From a checkpoint of a small transformer trained on Wikipedia.
Size: 9 layers, 3 heads of 128, MLP 1536 tanh GELU, 19.3M parameters.
Architecture: LayerNorm before each block, learned positions, biases on query, key and value, tied embeddings.
Training: a variant of SOAP for these matrices, 933M tokens, 3560 steps.
Each number is 50 + 15 x the weight over its row's rms, rounded and kept within 0 to 99. Layers, rows and columns count from 0. The size before them is the row's rms in percent of the matrix's.

# layer 3 attention query, 384x384, rms 0.156, rows 40-94, columns 128-191
088:53 49 64 34 68 49 42 63 55 18 50 35 65 70 70 54 49 30 45 38 30 42 63 45 38 50 42 36 35 61 80 51 33 56 75 63 53 46 46 57 47 70 50 37 37 59 53 56 43 59 61 50 48 65 23 79 58 37 61 37 66 49 46 39
097:59 35 63 55 64 47 22 36 58 39 75 39 50 37 64 38 31 39 41 27 65 22 36 84 48 14 38 53 75 42 61 70 33 55 62 49 22 47 50 51 41 50 38 85 56 66 58 48 46 58 18 72 29 66 44 90 69 42 29 31 63 30 41 67
091:46 43 57 62 66 55 53 54 46 61 38 50 61 49 54 65 79 46 40 13 78 29 53 59 21 38 46 37 20 31 72 40 39 68 75 38 46 42 35 45 39 43 59 56 60 56 57 61 54 37 70 40 57 67 35 32 45 55 30 30 51 36 42 25
095:75 56 74 52 75 30 49 51 52 65 49 45 21 60 29 71 44 74 55 48 58 81 30 59 47 56 32 67 44 08 52 49 80 72 14 39 59 43 76 57 61 52 69 46 57 28 56 52 38 67 40 83 46 59 59 39 77 63 45 45 35 52 47 62
078:47 51 23 74 69 76 51 49 49 55 49 39 38 46 40 65 61 35 46 31 47 17 19 36 33 55 38 49 68 45 34 21 30 62 32 56 56 66 38 46 78 61 50 37 56 48 73 54 50 41 62 70 42 62 46 54 46 38 36 47 76 39 42 73
075:62 85 48 75 64 56 41 35 64 39 42 47 50 60 64 58 65 49 52 48 56 64 49 57 42 43 73 34 50 45 31 51 47 53 74 63 84 66 54 63 37 44 50 61 32 66 48 57 54 51 57 40 69 41 96 72 68 27 56 49 59 91 59 41
092:64 54 34 85 42 61 51 20 44 49 36 56 49 65 57 32 29 54 29 55 45 43 38 46 47 29 50 42 57 54 15 33 41 50 57 45 58 44 38 65 56 63 75 41 30 56 69 51 72 34 65 41 65 67 42 66 68 67 66 65 66 52 54 58
096:33 46 77 33 61 41 48 44 66 51 85 51 43 57 37 71 27 62 35 47 55 56 48 27 53 30 42 41 33 32 27 53 29 41 50 44 34 23 34 69 46 70 50 70 43 61 24 48 58 26 38 67 46 61 36 52 74 53 69 51 45 60 48 54
088:63 38 64 42 69 68 60 46 47 59 57 44 65 35 51 65 54 65 27 28 42 62 50 44 33 34 59 64 40 34 47 56 53 52 59 48 49 38 59 73 39 60 51 75 70 69 61 25 34 55 47 43 58 55 48 31 33 62 61 18 53 07 55 62
095:57 59 30 60 48 44 41 58 41 34 33 49 56 60 51 45 50 31 47 35 49 39 45 53 67 41 32 50 64 48 77 46 70 64 44 51 53 56 33 49 64 42 23 42 61 51 52 61 51 77 55 08 44 59 49 49 44 47 51 46 49 42 26 53
099:30 42 49 48 59 93 67 43 62 28 58 44 61 68 33 18 37 79 62 70 63 38 55 70 42 72 43 38 34 37 64 87 40 50 39 53 58 42 59 57 34 53 51 66 79 48 66 42 42 56 53 61 38 62 40 61 38 62 81 58 44 74 50 54
084:48 46 20 24 45 30 58 99 45 32 42 52 30 67 73 43 57 46 59 50 68 45 38 58 41 90 61 65 29 57 88 61 70 76 50 59 09 54 48 36 37 68 46 39 83 60 38 47 51 67 31 39 56 35 50 55 50 40 31 77 25 79 47 57
086:29 35 68 44 49 55 45 55 57 22 57 56 58 65 41 49 46 43 54 83 43 63 47 44 60 48 36 52 61 73 73 38 34 50 65 66 31 35 55 28 62 49 28 62 29 69 44 61 32 74 52 59 47 48 68 52 45 45 67 59 66 32 77 59
094:48 93 52 38 38 51 51 58 52 49 61 17 52 47 44 70 32 75 59 34 55 52 47 46 51 72 35 57 59 68 68 38 40 34 83 30 55 62 59 43 42 57 54 39 25 61 64 57 56 31 60 60 45 49 80 53 42 51 70 66 58 23 71 60
097:59 59 37 55 57 08 43 42 24 47 44 77 69 37 75 54 50 22 38 49 51 72 60 37 41 25 38 42 40 76 87 52 76 42 46 48 46 44 40 51 44 42 37 60 39 72 52 38 31 33 41 35 47 62 68 43 26 53 45 53 38 58 58 29
086:52 27 61 63 64 43 47 75 52 67 48 51 72 38 48 29 64 50 52 52 48 37 21 20 50 34 71 61 42 30 43 52 51 51 48 34 34 44 82 66 23 44 48 47 57 63 66 61 40 51 46 51 51 51 59 41 31 47 58 32 34 39 55 37
094:66 73 47 44 36 40 59 47 41 48 76 45 41 50 27 50 45 63 26 34 46 21 68 85 74 60 43 39 68 19 46 57 42 38 18 46 31 41 66 16 84 56 33 43 72 57 38 40 62 59 53 31 71 46 54 70 55 53 66 61 07 28 32 47
098:58 45 57 47 56 37 53 31 15 48 32 58 55 61 22 36 75 85 55 60 66 63 11 53 25 49 63 53 60 53 48 67 37 24 57 39 36 46 36 58 77 57 60 46 24 74 66 41 66 44 34 56 47 64 38 62 59 53 47 44 61 51 34 45
098:72 41 57 38 55 47 62 44 59 55 38 49 62 53 70 25 76 40 32 48 28 56 47 32 57 65 69 59 69 65 58 23 51 57 51 46 45 45 52 80 44 31 30 29 52 71 50 66 59 26 62 64 47 47 34 34 66 36 65 41 55 64 66 51
101:67 42 68 57 43 48 34 16 63 68 69 53 31 50 57 74 46 77 50 38 24 71 47 79 62 38 65 58 26 65 43 65 80 43 28 63 60 41 70 37 45 07 29 58 46 36 53 26 49 61 59 70 20 56 53 38 55 64 43 47 42 66 41 39
097:42 46 70 72 04 45 51 23 25 72 40 40 64 47 48 51 68 13 53 67 49 41 59 46 45 54 81 65 48 76 37 40 44 38 50 72 60 72 58 45 36 36 34 58 53 40 54 32 69 43 52 27 53 47 60 93 14 40 56 72 55 67 51 48
085:51 67 24 70 39 47 78 34 35 27 51 73 46 59 39 63 64 38 39 51 57 21 64 21 34 84 68 58 61 78 36 49 44 62 54 48 62 65 70 42 33 79 60 59 66 53 59 61 45 52 53 43 42 40 30 57 56 62 43 52 63 53 59 54
086:49 57 57 55 42 38 71 86 53 57 61 47 62 26 44 58 33 63 58 26 53 46 53 52 37 64 60 60 58 41 43 45 43 45 37 51 33 50 61 64 32 23 64 53 42 64 45 47 31 47 45 69 46 29 68 51 18 61 35 51 60 29 26 70
102:41 44 52 26 27 13 51 62 52 53 54 29 32 54 46 67 70 51 58 58 55 67 57 28 33 50 43 37 39 58 56 68 51 50 59 62 59 53 38 62 59 52 46 32 44 43 41 54 49 26 23 90 51 34 56 56 80 53 46 64 45 41 41 22
086:63 47 55 37 54 67 40 42 35 42 46 55 52 64 36 37 71 80 43 57 41 50 35 63 48 52 36 43 35 58 38 60 69 37 71 39 57 44 53 53 46 49 52 42 58 37 64 44 63 42 45 56 38 77 58 31 37 53 51 48 54 70 61 34
070:53 07 76 51 48 31 32 50 54 40 49 27 58 55 49 44 42 47 55 47 42 58 76 53 25 63 83 59 48 63 67 55 47 58 47 59 45 73 40 52 15 64 36 26 48 43 62 61 30 68 56 57 49 27 39 30 54 53 55 44 66 46 52 62
083:51 54 60 78 57 50 53 56 22 59 81 46 29 57 31 50 57 76 23 46 60 56 53 62 69 54 73 62 58 55 54 67 43 29 38 31 48 63 66 70 50 45 62 55 71 57 40 47 76 70 47 56 48 45 33 83 68 72 73 51 58 55 23 43
098:22 29 57 37 46 79 56 29 53 25 41 40 66 55 57 57 53 39 40 44 42 43 54 43 32 45 63 35 52 47 53 35 44 48 31 45 50 56 55 70 12 45 32 21 54 35 65 82 50 67 78 20 60 39 50 54 60 55 44 38 45 44 56 36
068:51 66 29 81 40 44 62 25 47 70 47 46 55 39 29 50 49 29 35 21 62 33 69 33 65 26 56 50 41 57 30 04 39 48 47 42 40 49 26 48 47 39 38 52 40 79 47 58 45 62 64 27 42 26 86 23 57 49 47 38 19 24 41 54
083:64 52 64 28 41 40 59 41 52 22 60 45 58 63 45 45 25 22 39 39 48 58 38 62 52 13 38 69 48 59 55 67 54 60 64 46 55 26 28 51 64 77 57 65 38 49 43 41 52 37 54 29 47 49 40 66 57 39 57 69 64 35 63 40
092:42 59 44 37 22 47 49 59 37 60 77 49 15 39 40 50 62 65 43 47 42 29 78 59 67 58 40 50 51 54 17 54 44 50 20 43 55 89 75 52 42 28 53 32 91 31 74 51 31 38 36 55 51 61 63 49 42 47 42 72 35 49 10 51
097:78 52 64 42 32 04 39 19 42 78 52 58 34 40 79 59 71 40 46 46 52 49 31 57 65 19 53 69 44 54 73 33 53 34 55 42 31 58 79 62 39 60 50 48 37 55 29 48 49 52 43 20 47 43 62 60 75 49 38 62 44 56 78 33
097:69 69 49 39 61 33 55 64 46 53 51 59 67 44 40 37 32 28 43 38 43 51 37 35 57 59 54 51 34 48 46 48 70 71 64 73 86 35 59 44 40 67 42 63 79 48 47 57 37 52 00 38 22 49 58 64 22 21 47 66 40 57 45 49
089:59 22 45 68 43 57 54 59 53 70 61 67 60 58 32 26 41 25 53 52 54 42 70 48 70 28 52 57 83 52 31 67 63 09 48 37 70 89 45 24 62 49 50 72 68 66 68 75 55 56 72 34 41 54 50 29 87 50 62 54 53 72 57 23
100:69 36 65 42 57 36 60 46 42 73 47 79 50 33 59 64 43 30 62 50 44 51 56 21 44 33 60 26 29 55 61 29 47 64 60 63 54 59 37 67 42 48 55 80 65 48 49 51 53 62 23 35 57 52 49 49 25 52 38 36 42 38 76 42
067:23 27 50 46 60 60 70 79 41 46 53 73 74 55 65 69 47 65 67 69 51 78 27 30 27 79 44 64 56 56 44 41 43 34 55 64 42 37 26 61 32 55 50 40 20 33 52 50 46 53 52 70 36 52 55 15 52 60 43 37 63 47 48 72
100:48 75 81 44 39 24 36 41 55 60 52 26 53 49 37 18 38 56 96 63 32 60 43 71 53 59 46 51 66 69 75 45 43 35 54 56 47 70 59 27 60 71 80 37 25 43 35 61 50 52 66 50 40 72 68 44 51 31 33 53 66 58 75 58
076:56 67 44 46 60 56 61 62 63 37 49 56 42 53 45 39 33 49 83 46 70 52 61 63 21 44 37 71 71 15 49 48 52 36 62 42 51 49 69 73 67 71 42 56 49 79 40 29 58 64 45 34 59 45 45 47 49 37 42 52 68 58 62 63
086:52 42 60 40 55 70 41 11 55 43 54 42 61 85 27 41 32 27 36 56 32 53 58 40 69 17 58 30 66 89 70 34 37 34 58 66 57 48 60 42 70 71 31 50 56 60 47 57 55 85 54 64 36 52 29 46 77 39 59 43 64 53 66 55
081:55 65 56 42 57 82 30 68 38 22 74 33 50 55 48 30 63 48 43 53 51 51 75 44 43 72 43 34 70 47 48 71 25 82 61 39 31 61 44 42 38 55 53 34 48 50 65 42 46 61 67 95 69 73 39 20 85 40 48 36 60 40 42 61
098:39 43 81 75 42 77 62 17 57 50 53 27 30 67 29 52 62 44 62 37 42 34 40 75 52 51 28 42 79 55 45 75 38 50 72 32 38 69 86 46 64 22 54 30 57 58 54 83 35 69 66 63 46 47 64 49 21 38 47 42 55 56 41 47
067:57 37 86 69 62 70 46 15 62 14 49 28 78 65 21 20 63 35 41 50 42 35 62 58 55 41 60 38 63 71 56 37 27 44 82 56 46 46 52 22 64 44 26 46 33 72 51 58 52 65 64 63 52 56 32 67 82 39 87 47 69 64 67 34
092:62 53 57 42 61 82 17 35 65 21 69 58 39 44 66 57 46 28 34 60 48 71 49 24 24 33 69 60 63 53 51 61 64 40 35 71 41 73 43 46 59 36 52 60 58 44 55 45 45 49 66 62 44 62 21 53 81 70 84 32 59 49 49 66
101:28 55 38 38 41 57 18 66 57 61 60 39 65 57 27 34 63 39 81 45 47 18 34 34 49 53 39 70 68 44 87 47 34 53 61 30 37 42 53 63 81 58 64 36 40 35 67 17 43 19 27 60 42 28 48 54 36 59 30 41 66 41 61 35
091:35 47 71 54 76 52 36 54 52 50 55 46 63 73 66 46 82 54 41 52 40 64 71 71 48 63 74 46 34 17 79 46 59 62 42 80 74 46 59 61 45 70 26 42 36 28 73 49 54 42 13 52 42 61 45 52 62 65 40 40 43 69 77 46
100:48 32 34 47 39 23 36 36 60 47 41 76 45 47 48 45 62 24 62 65 53 76 50 74 36 48 56 31 58 49 68 76 52 71 58 51 51 65 37 42 41 66 50 46 72 51 36 40 17 37 39 22 55 52 56 42 29 59 27 54 19 71 48 36
063:35 50 67 06 34 26 51 61 35 77 45 56 53 65 62 50 50 49 72 75 66 69 52 40 59 33 34 49 57 30 58 77 75 36 56 44 56 33 39 47 45 74 55 71 49 37 57 55 59 43 53 30 32 65 52 16 55 56 28 59 25 48 46 46
085:34 44 58 44 43 65 70 69 43 66 55 36 74 50 60 68 68 57 53 61 58 69 56 55 46 53 57 17 51 52 37 45 61 52 53 23 63 55 34 25 58 46 45 26 50 46 45 45 50 44 53 71 34 57 56 04 47 55 56 76 38 51 30 38
098:44 36 87 49 38 26 70 83 23 63 23 39 59 41 27 48 30 47 67 68 43 58 31 35 37 43 27 60 50 73 45 64 49 35 85 48 66 58 56 41 38 50 61 50 55 31 50 44 46 20 36 58 37 37 70 58 19 56 65 50 21 36 53 54
093:53 42 51 49 45 57 90 46 66 61 40 41 47 43 50 53 26 39 87 41 37 56 64 98 38 60 49 67 54 48 35 35 45 48 39 55 41 42 31 37 41 61 48 40 78 46 53 71 71 87 53 26 32 53 48 55 31 53 44 64 55 38 34 35
061:68 43 68 71 84 66 69 39 86 15 56 32 41 47 49 36 46 44 34 39 49 34 55 34 26 47 47 47 40 56 43 00 41 56 59 51 50 74 49 53 54 68 40 47 31 69 52 57 47 79 40 79 68 57 33 54 65 43 64 28 81 42 60 64
082:74 82 68 45 34 67 43 39 47 35 48 34 55 69 26 28 45 71 64 70 25 76 23 62 29 72 52 58 80 63 23 28 25 59 55 70 34 53 77 57 57 70 45 46 54 55 62 56 46 87 37 72 42 74 64 60 43 32 58 51 56 50 28 50
097:56 30 49 31 49 22 42 63 74 43 23 41 48 74 82 46 47 78 39 42 52 58 35 70 55 18 30 44 67 15 89 61 67 45 38 35 49 54 42 61 72 46 35 47 34 61 65 49 35 43 62 40 45 68 41 47 87 41 59 65 40 80 65 51
092:39 40 58 42 25 67 47 43 30 74 37 36 35 60 59 48 27 62 15 25 52 41 51 44 48 37 48 71 57 69 68 69 59 03 60 47 63 62 43 69 63 59 35 61 59 61 59 48 51 23 30 31 66 44 37 42 66 64 46 53 37 57 34 54
085:44 64 62 40 54 51 34 36 46 72 55 38 69 37 56 37 52 40 44 37 38 49 29 26 46 38 39 54 41 29 38 59 42 51 59 48 27 33 53 44 47 76 46 34 60 72 60 78 40 60 63 61 26 48 27 28 26 42 46 30 95 08 47 57
# layer 3 attention key, 384x384, rms 0.142, rows 40-93, columns 128-191
094:74 54 58 45 56 31 60 55 58 50 50 52 34 30 54 58 40 36 32 54 67 42 53 51 62 39 38 40 18 61 50 49 61 59 56 40 33 62 53 34 64 47 51 39 33 27 54 85 21 24 43 25 50 59 27 94 44 28 39 80 40 45 44 54
096:46 33 66 69 40 72 48 46 51 42 46 12 48 53 67 22 58 44 31 50 26 60 37 45 49 60 19 50 48 40 56 50 65 83 68 53 35 82 49 62 42 33 33 33 70 49 49 47 64 62 64 51 35 55 42 40 57 47 29 28 27 33 42 41
098:40 58 49 44 28 56 35 23 33 64 74 63 40 50 39 65 49 57 48 59 46 26 49 68 44 36 43 41 44 36 49 70 48 78 72 45 61 67 52 71 61 58 41 30 72 55 56 62 33 65 35 41 31 58 30 59 64 46 48 47 66 62 69 60
101:74 51 49 44 69 17 52 62 60 36 28 80 65 50 57 34 56 21 65 56 34 57 31 69 51 42 54 33 48 61 62 49 68 43 58 51 73 25 90 64 53 51 53 50 50 44 27 52 54 58 60 63 50 48 49 11 41 67 64 41 54 54 48 55
085:44 61 49 59 56 73 52 36 70 51 68 58 60 33 69 34 66 33 95 37 69 36 51 40 54 43 69 54 75 87 47 34 66 08 54 61 59 58 63 66 51 53 51 50 42 40 42 50 44 63 23 40 65 61 46 50 47 55 71 45 50 17 42 56
079:63 75 50 38 21 59 52 44 39 68 64 69 58 49 41 62 76 28 22 52 43 61 52 38 57 28 50 33 19 52 27 67 84 60 30 48 46 34 59 47 60 51 32 40 40 56 45 74 67 46 61 41 44 44 51 49 55 43 72 56 68 57 73 44
094:59 43 57 40 71 57 54 18 59 56 63 37 60 51 41 54 43 60 24 38 71 60 37 61 58 56 40 46 55 51 38 26 55 71 41 40 36 76 74 18 42 69 60 54 29 54 55 45 32 59 32 46 56 41 59 44 66 62 33 56 56 56 66 47
098:61 60 48 66 64 52 37 32 69 66 70 38 63 51 52 70 64 60 31 48 27 36 44 30 73 64 34 37 52 49 52 16 52 73 46 49 56 50 42 44 71 81 46 76 47 36 58 16 50 44 43 30 41 73 52 55 28 44 52 45 64 37 52 68
094:43 61 71 21 56 70 35 40 45 48 72 67 69 60 54 46 73 60 90 53 46 30 32 44 29 56 69 70 21 52 63 42 25 64 47 38 53 41 31 66 61 32 43 50 90 51 26 58 31 64 54 49 56 46 36 44 63 48 44 39 31 49 49 50
104:72 27 50 36 62 47 62 75 30 27 75 28 60 46 49 39 39 36 42 55 47 54 68 67 53 34 39 31 71 85 77 42 54 27 30 38 53 77 57 55 41 31 41 50 50 10 74 41 55 66 84 46 49 62 58 66 65 54 70 57 40 60 59 49
099:74 38 48 40 29 43 39 41 48 36 62 41 42 50 52 50 63 23 14 55 33 58 77 54 52 38 26 14 51 46 36 53 39 26 34 44 29 36 24 26 39 30 45 48 46 61 47 47 50 48 71 57 58 67 38 38 55 58 33 51 59 57 48 55
087:40 60 39 27 50 54 33 84 43 60 60 29 47 36 51 67 53 55 68 52 43 41 44 62 25 27 83 40 86 66 48 80 61 59 46 36 51 40 40 21 28 45 68 43 37 57 67 49 33 49 41 53 45 51 56 42 39 62 41 47 43 21 46 53
091:60 48 58 45 76 54 53 51 47 53 36 58 46 67 53 50 28 26 67 87 83 43 56 63 43 56 63 52 72 36 51 49 57 15 41 33 40 62 57 56 59 38 72 66 52 43 45 54 36 51 47 40 76 59 71 47 42 68 45 49 40 44 56 37
105:59 61 62 57 43 27 58 65 72 52 64 37 45 65 46 32 52 59 40 42 65 61 52 61 58 45 38 48 66 59 55 24 40 36 15 63 11 38 31 51 47 18 40 62 50 67 35 68 37 42 65 60 61 41 73 47 64 41 36 46 50 53 80 45
095:62 56 54 55 41 51 51 46 57 28 61 51 56 59 44 69 38 27 36 40 71 50 61 19 62 44 10 73 07 36 37 54 46 48 58 51 53 57 36 53 41 31 42 41 41 38 45 80 43 90 59 73 48 39 43 50 54 54 38 58 54 44 42 51
088:40 62 63 60 59 84 60 40 36 32 61 45 53 27 39 48 78 37 28 60 57 43 41 46 23 49 49 61 47 33 58 59 62 66 44 52 48 33 53 66 26 61 06 33 58 66 36 62 44 61 53 55 29 36 37 66 56 37 45 46 48 55 63 63
102:34 42 45 70 52 58 39 75 54 15 50 48 53 69 48 44 19 46 32 41 13 41 59 69 60 51 63 40 99 86 31 65 42 40 55 97 50 38 43 70 34 22 43 70 75 54 44 30 14 55 62 58 46 51 70 70 52 33 40 54 59 39 47 79
104:62 20 59 52 44 36 58 35 58 21 68 24 21 66 64 73 69 63 52 57 67 64 42 46 36 56 36 38 37 32 58 45 47 49 49 58 41 61 51 70 50 67 48 33 42 85 33 48 59 60 63 38 67 27 35 39 32 62 42 70 46 54 34 50
107:66 55 52 07 50 48 52 26 50 35 51 51 40 53 64 57 48 49 56 28 46 88 55 27 58 52 43 62 39 59 63 09 41 34 47 29 64 53 65 42 38 80 50 33 36 30 53 49 50 75 34 52 48 55 66 33 64 64 62 43 50 74 65 52
101:52 55 37 46 48 80 51 64 61 59 42 59 50 49 60 62 44 49 48 23 57 32 28 38 71 30 60 68 29 46 38 59 43 63 46 46 89 60 48 56 72 46 45 52 58 48 64 62 35 38 28 57 35 55 65 63 33 48 40 67 62 66 60 40
105:54 52 28 55 53 64 32 68 54 86 59 57 68 58 48 40 33 40 33 61 49 50 52 44 38 23 58 48 62 68 85 54 62 15 54 42 27 72 68 45 25 73 44 62 30 68 45 24 40 42 59 54 48 27 42 84 44 39 65 71 24 54 49 61
091:61 69 41 41 37 34 53 72 17 56 47 49 49 30 42 42 27 54 20 29 43 59 29 43 46 41 55 35 34 71 57 65 39 45 54 59 58 60 61 37 39 49 42 46 41 58 46 47 48 61 73 52 70 57 57 39 47 37 47 60 60 66 61 61
085:22 71 77 56 58 41 56 49 83 29 42 55 40 62 39 55 68 53 50 70 50 57 69 23 34 40 43 54 58 44 46 44 43 17 26 67 51 33 52 58 43 43 16 35 46 58 52 52 77 53 86 45 32 48 77 32 51 50 59 50 77 70 57 39
108:61 59 75 27 55 31 68 73 35 65 35 43 43 57 47 51 59 58 51 51 62 50 30 44 72 44 47 60 45 41 29 56 47 64 49 24 81 53 45 48 53 26 54 55 54 43 66 39 45 57 61 25 41 70 73 62 30 49 63 40 48 70 44 51
095:71 30 47 34 62 23 53 51 21 38 58 73 62 39 50 51 57 61 39 50 64 42 50 53 50 25 39 49 32 42 21 72 52 28 42 65 25 40 53 47 46 74 31 28 53 53 77 49 48 30 43 70 45 63 41 46 53 51 44 71 57 48 37 40
078:36 90 45 42 51 53 80 50 61 53 47 32 64 58 56 62 72 37 70 63 54 42 40 36 32 17 67 56 40 36 76 69 42 81 50 35 33 44 17 52 60 69 41 51 35 30 48 32 32 47 45 59 43 43 44 25 26 57 42 47 50 37 83 35
091:78 31 22 35 67 32 58 40 55 06 53 28 61 38 66 34 51 47 53 57 58 66 39 63 31 51 37 23 66 62 69 32 51 72 74 74 51 65 42 57 65 62 31 43 53 46 50 29 42 27 72 39 35 41 28 15 62 59 21 45 69 56 75 69
109:45 58 47 67 31 82 50 56 58 75 61 65 54 45 71 67 58 01 26 76 41 36 47 65 34 30 39 42 50 43 58 76 57 41 35 43 39 42 41 67 60 62 55 47 41 35 55 37 28 53 50 70 23 41 67 28 42 35 54 33 40 31 53 52
078:42 40 49 52 37 64 59 32 53 36 42 56 62 36 76 30 32 27 66 58 30 24 49 64 53 46 63 46 47 41 57 31 43 42 58 68 44 54 36 76 64 37 35 62 65 30 33 57 40 86 15 45 51 54 42 67 67 42 35 38 62 41 59 43
090:93 71 40 55 51 54 48 48 66 39 57 74 32 37 39 45 00 50 26 30 29 47 31 54 55 46 49 53 32 49 62 60 29 70 37 62 63 52 51 50 62 53 32 66 47 24 62 39 56 36 46 48 69 37 54 45 39 15 50 55 34 26 67 44
097:47 63 66 51 40 34 54 74 51 66 35 64 62 53 50 59 75 50 87 46 53 64 70 37 69 32 47 52 31 65 16 50 52 40 37 39 53 42 62 55 50 27 44 54 80 62 56 57 45 53 43 43 41 39 61 42 54 47 37 55 57 51 38 55
099:60 34 53 35 62 42 80 33 78 56 53 43 56 71 76 24 39 42 39 39 66 31 53 66 28 38 46 62 48 27 76 58 81 43 48 51 61 70 66 59 65 74 44 40 38 41 33 48 67 52 38 24 46 72 34 37 62 57 71 56 19 78 62 53
109:64 48 73 30 47 40 58 48 42 71 39 91 41 35 31 15 66 35 52 67 41 59 60 60 49 38 42 51 35 59 63 63 82 34 67 40 65 50 69 47 29 35 31 44 38 40 52 43 75 61 66 56 35 56 36 68 56 34 30 46 24 48 37 65
091:68 76 51 69 38 76 80 31 53 44 47 35 72 43 51 49 73 63 54 46 77 28 33 74 58 43 38 46 60 59 40 47 44 46 37 31 65 66 59 64 40 55 58 52 54 39 37 54 43 75 59 45 46 16 36 59 20 47 36 55 24 59 85 74
099:49 43 53 59 59 27 53 73 40 52 34 52 60 58 19 48 66 21 45 36 62 49 46 53 37 48 51 64 06 53 49 62 68 96 66 25 45 53 41 56 41 22 56 87 74 55 38 47 73 63 60 43 59 41 18 62 61 45 50 28 50 57 47 53
078:36 30 80 65 71 52 56 24 42 50 29 49 46 50 46 62 37 48 49 62 62 27 51 38 33 67 49 81 55 39 49 37 17 29 56 73 51 33 66 35 49 44 57 52 40 67 66 58 59 53 50 57 38 73 48 53 37 49 49 62 55 81 36 20
102:66 48 76 47 35 11 40 60 66 72 42 37 50 63 31 36 66 43 42 56 42 62 37 83 43 62 46 42 75 50 61 61 29 51 40 64 00 59 40 58 66 45 57 47 41 35 49 43 42 32 61 74 50 66 49 60 53 33 40 57 30 50 19 38
079:48 51 43 36 29 44 24 34 45 42 61 49 46 51 56 54 38 60 54 60 43 82 53 44 53 58 46 47 22 45 44 40 44 23 20 20 45 67 57 51 43 30 42 25 70 54 34 70 48 48 53 67 49 25 72 20 50 53 52 42 32 37 35 50
098:51 40 54 42 48 68 61 25 44 58 35 45 70 55 59 39 55 23 48 45 48 36 18 50 59 49 63 61 56 50 71 22 19 31 59 69 58 72 33 45 65 60 48 55 70 61 45 20 32 46 32 59 48 62 28 47 58 50 58 36 42 66 64 24
093:34 76 62 67 65 54 64 60 53 64 45 63 52 37 56 57 39 70 60 66 46 39 36 70 72 50 67 52 67 50 21 74 40 44 63 52 21 41 31 48 47 49 39 55 40 22 90 36 44 54 42 39 47 46 63 47 03 69 43 39 49 43 46 53
100:52 62 63 60 19 41 39 35 53 67 35 31 41 60 35 37 48 45 37 46 30 36 38 55 65 35 56 37 74 57 60 92 50 35 45 36 49 67 44 66 47 53 38 60 32 69 43 37 35 82 50 61 20 65 48 60 40 64 59 45 53 61 64 47
073:82 61 31 37 40 52 62 54 45 49 69 50 55 48 53 45 56 55 34 50 57 58 35 50 66 22 50 30 50 62 42 67 75 58 53 42 31 72 37 53 69 56 33 49 43 35 49 48 20 41 37 36 80 48 55 67 53 50 40 46 42 21 61 70
097:57 32 11 22 53 39 54 60 45 43 52 59 54 38 42 53 52 46 52 55 42 27 52 51 57 69 36 14 58 69 52 32 55 43 21 31 47 26 27 36 60 34 50 12 70 34 46 48 43 40 80 54 41 72 50 53 50 47 63 85 43 61 53 47
104:29 50 65 75 55 57 47 66 72 50 54 52 50 54 47 51 43 21 41 38 69 24 53 29 43 50 73 54 77 30 67 61 27 84 47 68 68 56 41 50 76 69 31 30 56 52 59 53 57 59 26 54 56 38 38 51 52 43 49 58 29 47 64 53
094:51 58 68 65 67 41 61 73 32 85 36 22 39 63 64 50 42 36 57 29 42 58 26 19 49 38 66 82 51 27 55 71 45 85 84 43 77 34 60 35 55 36 61 33 71 55 73 46 56 31 40 48 75 49 29 61 74 55 64 37 55 66 42 48
101:58 34 55 59 47 43 60 27 82 59 69 56 52 37 62 32 47 30 67 55 49 38 41 66 42 45 56 44 48 45 53 95 65 88 47 43 68 44 63 48 47 39 75 50 57 28 29 34 83 40 39 48 72 49 16 26 34 37 48 36 37 39 47 64
082:27 32 77 65 60 48 34 36 56 52 23 46 47 37 41 54 35 59 54 49 39 37 60 40 48 96 49 72 40 18 60 48 21 40 45 63 64 31 73 48 55 56 54 49 46 71 72 42 69 58 62 74 16 52 51 33 52 21 63 51 52 76 55 31
093:31 43 55 37 49 61 54 38 37 36 41 59 58 41 40 42 76 61 70 52 55 70 54 26 38 18 48 56 45 49 39 66 51 10 40 70 37 61 36 46 49 49 50 34 47 63 67 48 32 45 53 42 63 46 57 22 65 70 70 42 57 45 33 40
100:48 59 64 50 57 33 56 48 43 60 37 29 30 55 62 50 37 58 45 55 48 72 53 42 36 43 52 59 34 28 27 61 80 59 37 37 44 56 62 56 38 54 25 56 55 66 71 42 62 39 41 44 68 41 62 45 52 42 61 31 37 36 59 51
095:44 51 51 77 46 46 44 54 56 44 27 32 49 74 54 58 35 38 28 20 09 84 50 54 29 26 55 51 37 39 70 73 48 28 62 67 44 39 52 42 40 56 67 31 54 83 45 41 53 81 86 48 66 56 58 16 46 50 55 58 37 57 26 62
072:73 75 35 36 43 54 68 50 48 44 66 60 62 31 77 55 54 38 57 46 64 61 25 41 61 22 41 43 28 87 31 54 82 43 45 30 36 56 42 66 43 40 11 42 52 16 41 54 29 61 36 31 76 55 41 58 38 60 47 50 51 18 52 61
089:75 71 70 47 45 38 50 65 49 36 62 17 35 58 56 15 62 34 54 46 48 73 42 56 54 39 58 21 37 79 44 34 44 35 44 36 21 55 63 47 45 38 43 55 57 40 60 43 58 72 59 32 58 69 50 42 43 90 54 48 47 58 48 45
104:58 58 54 49 49 54 54 54 90 45 45 53 64 47 44 54 54 42 73 44 53 57 53 37 62 36 38 57 38 52 71 42 56 44 32 43 69 82 30 75 41 22 48 51 34 44 47 64 36 50 62 58 48 40 51 38 52 36 68 26 32 45 63 32
096:40 86 49 60 50 65 50 41 58 43 57 37 60 41 14 64 29 50 34 36 84 41 51 34 52 39 46 54 48 55 42 24 26 74 43 58 54 68 49 39 62 50 33 62 56 47 59 38 38 24 37 49 51 49 64 68 44 12 51 50 49 50 56 62